Each number is 128 + 32 x the weight over the matrix's rms, rounded and kept within 0 to 255. Layers, rows and columns count from 0. Numbers have three digits each.

# up: layer 2 MLP up, 1280x320, rms 0.135, rows 219-273, columns 160-239
# down: layer 2 MLP down (transposed), 1280x320, rms 0.129, rows 219-272, columns 160-239
# gate: layer 2 MLP gate, 1280x320, rms 0.138, rows 220-273, columns 160-239
up219:135151121059122168130114115178134122191160108099130072181141074152113174130117135177121100013099154067098129142157158144080132133135163115123097125123150153112142171137085111137152081137196141148109146100175138094132106172099096147065134129
down219:099148134096174144128096135170098150110157127167102151171077204168121148137092159158137112158102101108132155106155133161101100139119121188090095119160103178099181134102147106160108058114145126174085155166157107132118164155099104111107115057
gate220:160169147184145163085137076189137122200091174209109115135147121131111126132121139144171120129146073113104127186109141090108125121133134135092086163117161145149093116108116139101060111111074114127096095151148106135160150115175206171072145136
up220:199112094193146154159134099071181061156152096115124068121095149138127121122132089118101165160102112139136060170156135090137146113054093113173135099154139164094114118214086141088087160156172139161121148170145108067130085149164178035109104132
down220:148067116140129104144152153136153158156111129162109133144143105138157086061159103123107125101116139126193103109140134067192134121145137097145152136111116173097105115124152119103170078173175135156185130216119140129096131105129084071123098138
gate221:169150110150129142107103195098099142124173151149128124143202132146125185145151135117121116120089101167113125123149080144137159113097181078089110110126155162136155099117133160176131180110155032148161152091100104168126135164148135076104144117
up221:108120153083120083139150142149059130136112119094131124092071149120080131144091105131181159115117118086154125131097117091132145094143090158100176101144147166108182111115089138138159108120154138113182150089128111086208107137083138155155144068
down221:144205075072145105146166138113078089151142112122184146126128111186081106167110157174170113159135054076122157122149137159111046153128145154137131111138189141119078104129139136089189137097135086111076146132160127119183136127108200124176098125
gate222:189132093136129130167126086075129142108185175174117077158057103156161082157129128123183079179125177146151166157134121177153162129183129089159111154143176138126161150109134121129133151135114117147136177090061085153095034148099172107130122145
up222:189166194121109168084095098058096118102176132150157102118107125204096156168068065112117096148147115125107094151162145143127097114119134134176121136149147155110080144152158164101158078176112169154128128129068112151119093151077111116137137103
down222:071149188056049135079038089099154172079124148089230106093110106159130157132180117114141103111145173134122134136121127153140164135138113149142134131181124107129134164126058122067196142089101135204089179112145214143174104102116137073186127146
gate223:089184149144104097129092112140209106101143125117123125169068155122152153142098101143107172130097111094103131168096134130197133092164183099135097099179115115152157139122129131120159197061132097159087207111140089191086128134159146170129149134
up223:141100101115115156140141137089095127174125113184166119062195134078150108080142177126131149098095118140135141112136090144164155191153116029099223124126126156157174131100098134128155125128094119134141113176096171160092106108131175148195147120
down223:166110148140094142158130158098094163126128121126113108161131126094132153127130050082167119144050126144147094182163045152132142072116094135150076157179149116066135143123148138101120127083147054101196106085131058155134165124117184068152125120
gate224:136096061073143095107114100106130134093107140115165163198095172114120154121140095095106187083196104119198111132101091133183123047129110138099154195139119106118131068151149102154136154113129145094151112166129184118118180168073107177168106098
up224:058150185115157090067089097109064071089143126161120114142133164129147076129101123131138161093203100117130212106099070130119069139174145106127129109133013125116108112090123147146165148224146149150159102101135122128149130132088207116075154093
down224:091109114124177189096142125083118122085142110138141181140147161112146162066149090171115153125138169104144161123130136125157104107122093084105164123069118110170156153076105118114064142131170116165184093142161112136101124145118102180171098145
gate225:204155144195183137056133218188108135144133178092177162112131122137119132126099124049187113130165142104136116139127133067093147097118117098148121080119120184084114114096093142116139104110137090160156137123156053136142145146142164104150139113
up225:158130155084110096158125106138092141145217110107129118124112141158079156112122141126165129125117125158170104154127066122147132163149165167121153142082166083138153186108183149141116117138161095156159109145125151101051200101147208119171105116
down225:169099127127125126135189134123116134172091188085146117127101206118128184122118182104146091111117068072137106164112156164108135161164178124117149107171056119129139079158161078128121130137155150128138112169116127191091061149142118142137119128
gate226:156143111118124112154125121131169146092152130139073111140153119176101148115108166161172083121098156115131079068082156120094110114133116162161071135109062159139103151145120097064151172201142057160108086123155169131124180133178134109061172146
up226:092131097097090131083125116152154132169081143180095151135148096033098092072159132147163101122127145147159105176133085152114106146122146195140101122083135146147140186155120150145151165119097143172126124068102075100156168121077123117111117124
down226:092137148114154119103154140070146115126112158138131163098129132189176097137112117126133105070116129118126069148057155094166147172102097126154146140111144113147140141148139172092144153135154086110095145114132077152084095131172111134102118106
gate227:166119096101073130110192116062133184115173086133101129108155055104116114073146122129104110094069099138084215182171083132094107155169149139128125153123128138102138084179086130141136160125187101089097124125103165077095125092123080148105145093
up227:089128115156107076090065140151112100146110135067142169086124140150081085113072101130105181107091163060145156113085200109135175146117090119094096142135103117023113117099177148128106125119106142139202133134114054125172152149114169118199175112
down227:125103128107109116120096138100092124095157165141170099173059133131141078174133092125189143159131134102149139163099140166138126148116115132078107148117135111115109130156128143120084092144111162109151146169079145189144078140119138114159087115
gate228:172122098121195160106092186165144110175122121157094153106154072118138111135169169117118066142123113100153087130143049122110160135121095126124123094173152049110125190109171112125111130077138121093123165181106110115190100129169050146179126161
up228:153108147136167137110091126114150115127182147119144074129127138126108107095097102107135175151136104170169125161131135188132135153163104124100084076098080164082162145082167118143145127144129160143153170138151099088150115160119124161174158122
down228:187149156196115201125100074137125105139138117132155168136076066119107159117152098125061136128113126157086137158097115144136111191119098157180120080152135118162102166137149122136131081141092132111109142106101095104171078164132077137102175152
gate229:093123115195159164152134114132186127132118123112093186110114175144131163185087131130060160132062122146136079094142131147153176115111133125164101147088165119120193130066073146133127194129130110139075142093077110171091155206117110119114045187
up229:131135130129193108185152125138123128099154057124203111102108124146111140117107134202131110065108168125103109093138120081122091193089171193165186103158111132100117120170142158086160137101149144138120116098151180125156095121144122103099184082
down229:153127084120129099150145134177123115132141065056164105178096141135169141188160118105122120118221106110153108086139092115184117167123158116164127111131151070086143135170131164135172129099209163111096130109187126112123169106128050110089146156
gate230:142126166094159149106131176124074187083131112127127104147106104162123135078154118042145138089162063164110141132145130141140161197137135109135102143129148107074140118134177100115092125146160110139145134078139134178151128134142065142129152157
up230:126102099111097144204141091142132134106137153183147158135205143119131161122105120110103107143075170100114102121103117130095085053135109130097119119087127103204133158085130125136128144142112155134097163155165151093107153133091181096148162101
down230:131096102081089193174103137147059076125093165158126143093178112130171108124127153129097097126132165103095197135108148140071117164137153141138089150080143133127068123127167156169120171123107102183129121151165120119139112129137150124103116097
gate231:115140095130126118210081115101089163079138115140138088095108152143177071078155121155177141100072135087108097174094130131159132159114125154097143138158162078151153129147125150126071120117152176081118107140094151123115059194086129155121158135
up231:070099176114143150095122136205088155100180148149129136152100150142189122147086165148116167120066084170157139149139100081127143119071138100101119095182087141144182147166122136129118120084167206163123133116099121130135106160115103140132129123
down231:144132139150144126137088114151056128170138131162164174090075107084135091138180053187097143088069136136168101172096163112132152120119205127107117151150169098154132097160095159166101127163084124144063118146111089124105086197127091107098154127
gate232:201146098154109176141139136159141153155185154130120092165103136167184111144111098146145138139051140118115135125090110140057095135160085090089119147180083138125152129075117097088150128155182098079113124116123155159126090109133182108090156103
up232:128144150161136140076173095124076129135130140124075125173147109164097122110131125115162123146146121114123121124099133109133093114130164174157133111103160159192083163171111076092146114164129160124098080116153087152111159098120131127181113139
down232:096088139038112088093101129091072119072131091109138134128208118146089147155107137117150096152126196151136084088145166158159158140133114130124164078145157177115097154089142102125105101118078155160168155129182143083151144065073072143134059136
gate233:106103093118184099077087145079147104108113091084160104110144115128131147096156132118138151174137136125118112143105143060102132110136154086128150085157117140090155156116157117136047138120122129131150113096106167158168122118134103115098104155
up233:134194116138145119186111141141133160126108134152093072183087133101138131154101112133081140161152114163105139119093121184175122126140136187090086144118166173126139115093108172139154102140080203089090089100151111086110107111137132100192111128
down233:157125147107112122087129112112142138102184126105140134145161153143086099088100135107094155159114126082092122143161136077103140118142141127120150126122089135154139076093136147158127129104115127160089134189150152157083115084119191147142108116
gate234:158130114153159125086159142160137120157101130118113171174142089168186186146111153142151133123153098110134144125171156071135128161175164139083124053114105129131182127109119111166183142086180113059166085148092083096135146072101162081118180162
up234:097110077147105120086061130105098145140114082108129127115132081112156117182111192194154072208164078117152073115154197097097102116106154190165130122129155164131042145128133174190059181130146163129163173147110100178077089145124089144110173174
down234:145158152131100085112133113148201150092102102123134126127185136147178126176097080138175053176131118103105129212101146071118084077118097083080194134127139145116152112120058169088135098127120110118191177122107147117116146135036137128146137150
gate235:096164124164171158148073147099124051082160103179122056149101146119159141127171122112093149190125135114114121098183137138122128065082126136090133142100112159089098097111127112113120167094118147102165104146111118089072127156134183113144157153
up235:126096125120066099135152072146117122111149117158104079169173124180177155108091160135151145149121157136185139128108146073139135163126157150136192074141046105120100145157125198155186097140084165125134130122128100131184105122191200139081118110
down235:111117168103077167127102137148135103121113167121126123175136177113155101104107071151120107117131142092094171165172100154170089187135133105098150097126106137154043111160142155145103221065132111124144189149140124148108102103117144134210126154
gate236:153119136067153136120057150142131079157184155125151121127191093118128149132124144103221211129119119210080166200152100121136123137126126136144097146120113169131175092081113115134114144166133108146159125112139093090090102158128121107097163161
up236:138107120152133141086150170119146073151117088115135171190127095165074124132113145146106135124090145126094069064145162178118159169108135147093139122119162180053155115120150078110127171128155091140164081129162139137136110170142150130178174136
down236:129096133153186131056102089109126096123117165126117174105108114144115103169107155178126116121157090184108109114125151157096183084131131183100103138133207073170183100059096128119081117156129156085158126095101108113176119129140120139114162122
gate237:114121098149213187138088111095128146132115139143155096127116101111143195098134183126146150093088118147103124127163107127155176089172098115113090109112123107132132178158102147168130120124121158192199131120074154127075137193121142155118166057
up237:146123117072170134151111131109151122174110098094125047174203077087130074093114143059145109108127115125120095151087126088113110124123069078128172070079125125132122144180116122144127116114080084144140173106149119050056093128206132107138152055
down237:095134115118110109134146116112092174102121078083140148051174122141097104101163119186138096156128137133109066137132102123157085114121070092129124057167180125153178183173141106155151125138186157126104065142106173147138095180121153136150124146
gate238:120134117137078112110116112170144139185101107071114123193119138116163129150116169080167095098130220139078099143080111089146215133131094153127129099096140125085120094149206134117158176199054117147140167085119089132123105167182142149161118124
up238:158108116130145162121122168137149076140126074151175128117073106064192121110141138118144148138113126131093137129124134110079077140179138153137063085136151150143188221254112156180130106135126095119127178132083194160194182153087140150077206140
down238:175143168118146087080135167127150121125090045151102108131133133129111090062128175147135191143115092139092128076147176149099109244122135102122143161154170136125100127165109130137181142150151184180163075170112114184204057180073137206068128143
gate239:132121097134135161115115108125122125126130196106214084137135145126117110078108174165148113126110109110131096120141132096093098117033124187142129117148134093104143154111112125139111154211201153142112165094169172138148123157134133135112109107
up239:159179133107139138125126094121094120168123131155095105139053119082148111111082181150108126164112101122116140183142184133165099138175127148113128088172058066161115164142112147210123084178173154103094102098120161064126057115112115172147102176
down239:125069147110113151112110114157150127113158138152122119145095144109139176072079049113069127141186146125137139103152134120095150105080150129134059110146098063088092153145143073064178135104093130119180144097110130171121124154169090120144123099
gate240:094124094139125133133118154106169117098109145143137195154126127171147110092181113139153140119120136083104103111125128178186143103102119164158160147108126069124139175184082160143097089176218139121130134162081111146155130138184134097122149128
up240:129201124192168132132137132111148136163091054195132166073136168120092100110142136126052054113114116133142092118103138143121081184128139128111100086092119103084050109164108136114111139089026106138195117089132115078147142091061144155095158055
down240:136175107133129169118128093084134125093143100158112157117065149189096107166206121104124116119217108143187138130144131144129161194097210111140088119115160130140093115162102118115084144168085129116141085172150124150120113034072087170120153122
gate241:112157101143142114094115166135105127130162045072193134100131112070097158161149086162146111098081131227155116133146177092100202120019211105110139100101058072113096132094097115168154162151128137109097173116097150092138141050141127117152156111
up241:218152123131181113148132123150056130172146091038092115153151164079114145124120154138037160070141132132140130106100115082138082132196115077133169147145187175185073118103124157164178114125153121103140187115191201065157113161159117151153095115
down241:118094042168178132189177098026096150113160089142154078108128107119071087150135097142178070072114127113135129110107141133135078142152093128164139176089144104185127108133112115117171095170138165156143082170205148095110130132064122182087174075
gate242:114090152150115121115119129130118137134131122077127152096104124070113152135117138094149182113080079149148153132058062120183113116155104092101134133138087131167133118098128142134141165190154103134159093150139077090144105061091165166099076154
up242:124134063115118115128132053139122109124097139147159101066142186079151128115098105095032166087140134117108113185151098153148140040105142149190107138120156113133113125097078204134155108138131135164186149172095100139133110124140164124125176063
down242:130154090079186089137070157176185124131099094185126114087083133110124105146112158175093118136177167107142078173118189133111147111156060127096133094091178094132149127121067172153115153065205076179160140134089148107120101148171150115189082141
gate243:085159120166138134113152079118095072094115111116137183120164153145057115094117208061149130086145059095151191120144166148126130171087162122125186144131154134129144108148123137107122144147150144154043142147089102075116137133113122145166096148
up243:146145102143154149167120173130173101144117136137097095104100118123144128117181135233186149137152195128126153151131084168109116088109094120164097198149094162130093127137128125159142144186141102099118081106148148128100121108112175045130137141
down243:115064153173170117156104154073126148102103153148089137123149087101164103078122129170126136147113114096107107150114128153076074116153103115111125140127114119114081125108183134181051128143110125102130157066141155134085156113124126150136094119
gate244:171105129135177195115083083127132113097102134122118107185148132132143092170118118139124105113130162152170140149128124131092102105134142131105171140164143208157186113072176168115141087137113136125167116077120188084114148078118129133071150114
up244:102029133150156113134069114094156140071116089098116146150126105163120105109132137093186098163069115091187158146128137108086118107148129137157110162133146186162214136060114213097075083167085113127196086133109118124089076082141139147135129100
down244:146120098166144168113129108132139117128104071119197161128095140062130162148194124120162134165094135127129138170110134080089114113134088154129108140164097175127145151101167130097161112155164071102103061117101130140156110143140114134101133085
gate245:108155092149129140134132076085119087098116118184122172134087141114021172131120101149142143110139128073099057160089121178138071154122219119093113115158094027146121075113133131181128137127088153120143137108122133096132173072106095123144124090
up245:060128136117102129198122088132091091153163139099182144120172099121126090095154153117180135129134125084136152113116124107095061133114149136115158140110147089179226101151084184189118147131118153176139117104137117135117111159146068119137141141
down245:154134136204100159154105045067149126105162036095120119091151129113117118122152061138108130116103123136146088145124075161119138156130154155123123140092121117174118164129160144196101108145126149117152155211131162140132198129124192125167126096
gate246:162101125130213101136141140118185109125140169155091106119131126075101142155090115119183129178140120122127112104124142153115117128070119137152111169148094122109129111099118107095048085167133140160160133125144099076138138068105069110167128146
up246:074074086069010120164150139162118124105121154117104164100164146128079095107181124063172153122074151115070113154142141165117114166128046085115169145164202123150128117081148153145136113194110194120099177136104130145085155153132126134070085176
down246:094140101117084158134083136195099065067150103120078155070154132152143113124138181101136106100071074142080094141155117146146079090108137124175102108076170118127158165106137144134158160135109158119126121111144146127133100152100118165038104090
gate247:120068107065103169057063092153126143110119128128107134168091128101187115143161138128102139139123117080079172167061156155089121093138151092173135107185134134121164109090144143158097106115123096160122174121134127159100091156144165044155123109
up247:139046155119121174155134120098127148102096143119105130158107129144127047144090121111153126159175139104145203089100119135074126113166127119074114120164074099133116069145150172144141174135157152106140153086144133136120096209121107123119154105
down247:203159179092146114154143130074098126148090106113102144126130136107116142139155128141099107101072180118128140128123168131135139121121165090102165130122142181097126113143069176114135168070077158137136139167153176146129109182108100161132166127
gate248:121087132147082157065109103110176068127093158155079074120131139113096110139142118157139093139112148173104106083145125104081126100117122140168113188175137176163066124156110047170089152154138164145118106097142113150120124137156141100157204199
up248:113193111114184073118119185106177091106138127092101123136119132126084129092130066134134160129045101125112206107130112145083102103163102073107141134169119163106138066100118105103118190103108188179109116093163126146118132138115127156152192167
down248:077155145120134163118146111116156132134102114138131109110124114071129093137102145143168069116109180094158068169173225179137098147146112146127177111165107155098147129111118156165152139120118165150147157148111160122110130133094170104138156097
gate249:087129196089105113142137095123131137148069143163117112163133091109055066134103110080115067111176176105111128104108099098126142093137207117098113125086165035156095104101168104132133112151134118111144130130115124159116148163137130140115114112
up249:128137081158061116145171157047157116097141125100174120092164160130145146163151145145131168116094098154086128145128174158124137142117117149145155111132107183095136123121097139128096119162111219137088117138164106157132118147159088128157157148
down249:150163089154161189110162090061064168093169114080109142171147166130104152138108128162109069177121072146084106156119053100145092118118154126111088095089114125100122176142140151122066101090064098181160112175126087132096090085138167107107157136
gate250:069101057203065103117133134131118111195159180159159158173143105102152164059130146172099130149169140110095134105149113074128156129115185139113119129115129123076090106142093189165136102130105098073109131149101108163122119156143104084093168142
up250:088087116102172168164123146096136076067142059100144193142135148145119062085176134129210100112084144154161141127070139156151113137112097117117146096148114126163113109106146109107127143101116176129118166119092099146121093113163098155157101117
down250:118060070151152130187145167113178130137176137175112126142131122125090105119111067128120144079136159177102067189110111155119162108163144132161133068123143042162167092131129172164137143121129098056148113087134132211089050114241175140161109168
gate251:099113122136106129073166090104167157116131173148124171129127098113081146121132148165091062153147146100114096162175126101108113120105097180116123125166117137159157147151103105158132142184185097129226133112117135155215110120146083122082117187
up251:123133208101150133143136147085099144077109143159099087070110090095107142112116129190127123140124159121100047145096078087104161131128172112141163113163154104114155145191111131086172127146104210110172082160101145110113161099113136116134105064
down251:149140134127090076120166154108195116139102112139084126177120124070164140173129070165089107144127123121119157199193108157169144125163098109151178136171132155211186101178134145084183111141110091108100148089179158169112134087080130170199104159
gate252:142113148079162084101064154110069177145093132118006124172144176140121154170119148133096077097109086112118178131174145111111137167156093122105139086160123091130075110147126140216156071095108116151106124107056113145106130108122100055065139159
up252:120144139137139161123096196115178116124114151137117184100171121092092144078151117124137153183098175168188150092051116150125135092138164145170186126142156094081135091120135152125081158106072121221133092160132131159108151153245122105139155119
down252:088101124104085154089143143143109077112146130126105166185150143113098166131133039113176097158136168137142174158115055146136124149091124176095162083144129128083126090162127142169129157081107070186191183096116122153076115089175186122081146150
gate253:145102120212100124112117098091047151127116163172144197131147081116070153114141190107120092068141117155108146118165131122097125119147123106117120135147181099078134114087170110183127125145101124126124113148150157112153118122112079162107143113
up253:140093170199168166147163092150096097216111129134166131134144142204142155162144149162141156052128103158103124154147129088072058142142126111215108143153082060129173133142076080134155130100111142085114096144134165168153090035134140114115104121
down253:136166122142111171118083166161145112134117140110170074121154188177127131147097138164127106127150132118171120118141078136108123068159138145156151118150129151150137136107116120123115192080155090129150097132150147114113120108117105101124101106
gate254:099110160133188173090133138159140121139114172127156148175137190101106066120149083144111136158083151124067138163117111072149123132077136039094079138126099187155146145166151028147124156166110084137140139140089088126155117138104130094162119116
up254:165111055138139190141070150142166147092159141155133155105142154167140138171147173089098086163113137151094074126151168142162167167099177137134164081108176172165139202121147165124093074129180171141157165088135107124100100123089154157114189078
down254:132153128108132134133105140116160150072078099049118145089136184092126112166122161115105064152201136125137136148120153098106088140110133147123124141118107123116116148111168121164129134119134144155157214057157112118130148115142125096124199084
gate255:092168082127132108095118173091159133147068137108091125160118175172184143209131138083144106119129097165100165154149141065132091088180120108131101210140082129170158120118151149176125056101091146188132159119155090088103123080105120113088099123
up255:131127139191110179074131095148126104045106110089140111080139119184141107061113122122142092089155150134122123173079169150112173110204130091165163143133119071114197065123137104162158131117176146137081090095211096163099150140113137209152167143
down255:108123112114113174099118136155165130145155136113113120104086146114142167077098132112163059114146148136120137112122078237125177156181113115093097113159135122122109058131142083151096143153130127199145131119157056137114103151094151172167107107
gate256:182144059100183165168113112123117090157072133109128089122152116175155115186082100158134155120151143166116113117103144156146161131113111156137075134138189149118146192145153141149148118096142140146175152114191100098099076162069117167110143159
up256:145115111175086149132149127067159117126121106165115083148165131096101145148153086166150116080127112126119140153129037127078112189115084177100116175203086073085098150159114114139130110117119098108138095143173072070171053095195169164119109132
down256:122141137125080146073125119094169165106101177117103140141190132106113121149131127156148110118081111117088076146087072063120113165125090123122122126160088141104124155190098110187079099107164155093116065195104134146120127100150084156083136125
gate257:072126159157121120122122150138124141126179129136161161133090171098139114148069120092129153117080075160148131094098085087171123107138131059100166110164058157099197178111141111133112086122141126109163198150170126114179111138168125172186194084
up257:178124109105157076157119150168107112097188116157155133138117133146117093090164085067123167218125193138089209102109200186102099133101187156111137182184122069154154115201181096143093082155165172155129082151155217172185097097149186168165160183
down257:142122088105112196155176116129128155122135158165182123072103106185083085145113115132167059150130119099113187086149106155117106174141179130105149136167149092139198112111113120085132085139137113112077102147062152167132156135169189148172094178
gate258:186163030190152097159141126105139057091146135157133158134117207084120117142134123131175186174085180155165114116172126118122116134170143127134121156110135101123155161178141191082101079154102157148088049154136076165113164156144129074147099093
up258:115120165125126189175105126139066114144167089154122163103134115126099129108085105170168123120103096159092156109090123061092132183122111101225100057135098089153154128147142134134167117159148030068126135079126124153150077133102106147113113107
down258:160107141081108144157117117129188048135122171173145138067107087130155126143184182140156173137078160187134143135169116095151113154110130117137111186141146098175171086161110127145147160181059141114155120097122127136107138097124137092191138140
gate259:109080142110133198087132102164128155171057091138097116093128144102167187163152143117167106130143141140141105088120098108156128169107133169149087157140135120149093163175193082135075178170232190081137087129105140149068128099146156152119194135
up259:169101091159155145134130168139073151185108160111175133153056149140136133126162193120109139111126131118101139079134094178143109168086157119141108105149141133122206187072123156149081162154128117128146088143138135132166098119129095107118172140
down259:178097185169143141095126155154093155127109089056135103168133079082065143095161069123144152137075160160127185084113071136205120138155141110167034095138128077115135111125148086136122220173153086059159105155163057111139179105190122132111065126
gate260:107154125148150125087105143097128153140149112114091148208105098146141129132116085087126070158142126098098125105139134165177153133126116146066151193123102088071153115128128128079077139120160091196177132141047112116071134105202126107141108091
up260:150074143144089094130150125144125174174147130115151222108178098095134095124162116037133120127155108150114195144110150155097128156156149143123231190145102115144095123102122111160106109122156154171100133102137141116076096107136038169127102050
down260:149117133132085129151102114179083154130151154169158178198168124148087150137132188167117121136137142134111125059090118096184127097151172137117125136080029137086211114146106135123096155202089133096153187115147132135138099118151168084155117088
gate261:126086152147126127135140109170137201109118175135112118158220140125122104075085129162162074108144118143115134117062112158121148140116047084096132215200137138137133000122152046150125106092170102116150051119156127153066100183144134143119103097
up261:157127093153160107085116146134140175120136111076140117139076094098120110055107123165131077149077133114127085131128096120130157123117126085055099142165161127113078029127071079068171165189139095100151136176156152095096147161131104101164135168
down261:124093160105158160070152145148136143099141146107124140080173090070093140105140086135111109163126164187077112094066151094119140173169123139087121178129115118118124093139240108137127164117156130140103078096173059126103125123112085144182108164
gate262:116103084134146114086144124122110140140083127136116124135058104177087148083113089153214161124105111184157136154158148094135106152114132135127093134164066100174091150185135120151155127136132089115102147078156146105136110113092108147074154117
up262:140130164147064021062108221166109119116100175118118114144068124129230115079094088187153109156143167141136120051125166118133105059051121137080119127189136119148117067111161143148127138091171138120085175138167129157073192145127116049044057130
down262:121149084182162144156138095151099125163117138104141122167136108112138189135226127134099162168122114098110095148139140153125048135131108188099138113171103117185131158142109111120073085177071104117165079137136133114172149131168138158183184140
gate263:105152180149178093117145106172105131115087154168086042106127156161146142123147121132129188065127138098180174168113095144093117132146122174173101118178171111095162164144138122113152179083176115121168084128130138142084114079111132127141160135
up263:128135126109111158118147079152193129115133159076135191140161088101127070115108111070143104153123089158118116094162119163144169129124205087116150160045066109121141085086130111126119104177108130133125139145119176116116134133120114089114133103
down263:159128135091103086119172137106158125086167134143147130119133139123154131089121126077079142169208097128151131128137167117089129087155141124118129132054110063132109152123156146154110176132086159165149094164098126184145181127129137099153124154
gate264:133170123135122115167116157169041127131124102125090154130110094148138138065100116117102054127083144185175129155159181121144139162138093105102166142105083165094102123162135130132119068126165135134072190102114105143128133118159175100186120095
up264:099103114177155142179185120096085145191157169161231102133184155136171114151205179070094094144126091134091121057096101109101088152202136138127130126166133092184133141102066149133125148150199150169174138086183111120193138131147087141087137160
down264:045125103097134111120154120130158138153068151113145125142152140112165102202129168108076157172107078168076158089112110160160118147081079130040133129118109141174116083137147147109152153073127192117130140093136143117109104157081119116074171119
gate265:151169131144141122157134120164126060124095136195180146142148155165097119146077098125091143133075113158148108146083139156113137089111132103146108101112157064140133156064097122111103097153065121124116130116136130180105097145140110114117166148
up265:145150137138093096131128112059102107104115137065112134155100158144172129139176124108117098120101174108124120112164092113125117136150090124159144147097162118115084138127121111110088181126139113110139180130159117120134126038127109153144122144
down265:130206159088120090047170120085149135156116177134121115125092104168136075132159115148185076110085121100173097144131141136115192134209126161147129106117138147129186104099141170116122123062131104130161139152098173142153182122100208160167106098
gate266:131138142109114149150088118205064145153200109136118107181197103142171093116097097116193159107152151118106062133110129074096091089120098144143109153139151103168141167145169100115121102102088142168110118166155127117093154135097118106120145084
up266:142102141138160133104165120091177158108119169101136163134078137118099146086159147143086114145082098148132187154119114116150122141150132103087130113104135102146177102068121143152155146143076106113135150089137101138145126086179118158165101164
down266:123103118185123117097112124140107185087077154137110176145122140153085118132155145043107115143091079135140157151105132181128151134156101131149112116126095138161126069130140109161150107171056135146140120101151145134095122160115110130138121157
gate267:139116115138108126093183159156074117069104091149215192156103055126054086132145121122094098095148127126178171126131136125093076130146092168129129126112158090108123124098109087117115153098136089081088133199136101150133090109161125159149174097
up267:123131094217189111095150127059126086142119084104118131180119151118073135085074061124189114160123092101120066102178109171148169139084088087094130145070150110058110128133133144089168164088064138113137139211157144111093136156150112129148169165
down267:119162117154064123111056167169120123157121097133087199053183118144155141115099147134138122146123118054151057150165193144145080148104115172158159120162118143149136132134188179131232095119065145099170190089134113133152174114087131102153106148
gate268:146119095171120157167167121094142104171143170104098106129130124166166145141132124125111157162129122141112143124166146145141125132135148055105161173125048090083102095102136138093106138086098125127100159112114096127123134158126126166142190122
up268:173114165099120119090053107125119100111136121104147159159106118155125157145136121105113085113148128126128137125107158088141074143102138120091123160118070117033153156217145121130114089133147155088081122133149180159131118081140170147157073135
down268:109097103107106204085093124132127127137101171118171146146139078112163132095180071132167128049059120113104122150085120127092164128118126149110132189142107134075134133135099195134106113062168183153147093123125141103060159128158133097172047119
gate269:158193146138140224144116136120165145182121115129060177147173101089122143087141130138112094131114116143106141138097067139180101066125144143124140153161151114148113154112147116148096112153093119139146137160140134123181120110115209124146117123
up269:110159180148181144154107156141196115171161136093146123129071186121079136147065124102168134097094108072131113123104097134132107103094171183137080122162206129164107132099116057094072113132150115121071124119106141139135120136141117126111135159
down269:135212130128136164170139142100120127125144116099129101094104147148090161134070131114102089167071088124108120158103119132051074129159094127073106068155142111136155133170255130203135176093178153146094193079163098158112167107197114152155121153
gate270:203126100121136103113107150148096178100145155155087098134114138130096112171114134134143089122154113136122090081169146168123097141140119091107148077119137057100139081095064168142169133159138114109128174077115223132099118111185099091129167130
up270:134159092178091097080120214146127128096137199125115151064125118130112141128146083100097099061148154112117111154122142127097070080107166105134162094151105101105127107128072102121173127172083133169149129160156175116122147159141110152135111145
down270:156122107167150132112133077131180051128147144129186125131077085175151124124145109121101115162128096106187070123081101134157180126133093045103100179117128143127169137124139113102131095101156104084125131148085173099171105166142154141195137065
gate271:132122182143114140115187126129070150116176074120185126073138202111141059083140106123164110123151103105083125086109108155103158146153177156129223144088126131105112200120187093158117144087198153095096105154110172112124166097187110135162182147
up271:164195159078174093071197158213158097170150157123154113102097111044180115163116161178130112161140103144080106112108151132148106134024093168121108199139129162109172182098078151046121118166116077140101163144137124160156144136147136228151139106
down271:098115160109116092079097059147105064133155130119195131095161132113128091096174098087133091101081198144159103095152096127151117131104145157116148085135116124093139170110135081141172157138127135102106116140113155185142136136150073100136134105
gate272:151136142166115171141179123101159113063148169152117208119160126106113117173130144119061089191124082097146131125217157190157237111131068170105088095180146123127158127156134122098119148141191149099135100154157174050078129127171082184103118201
up272:127087123124098156202114188121053133135123074111166111107119129126138158103184165099165140115171144122147221114067154106140142065130158114102155166085074120132148127131163078128156156121146139100158185120182110191094143107110087129103103084
down272:127163151082068186081153112126125107133094084196095125110121106066103130118089195163144128120098151101133131176151121199089121155156180166187071136122109125128128082128101127101082094069149121127220111088110053105156107104151148118163049139
gate273:102122160099144173144105139169133082135141188195134053156143166076102099119112147176103197152117121115149103103130112081106151149192126218111145111159120133138095104124183177217098175161098126194150144140123131126144148128104183135135186153
up273:128125074088106110112141118194140143067137157122181137143132131130158088103153126150108091127116136126145140103160088119139131137137130085144137129103088105120106175110214142113109063102116179109108145096199138174152121063123110135191138175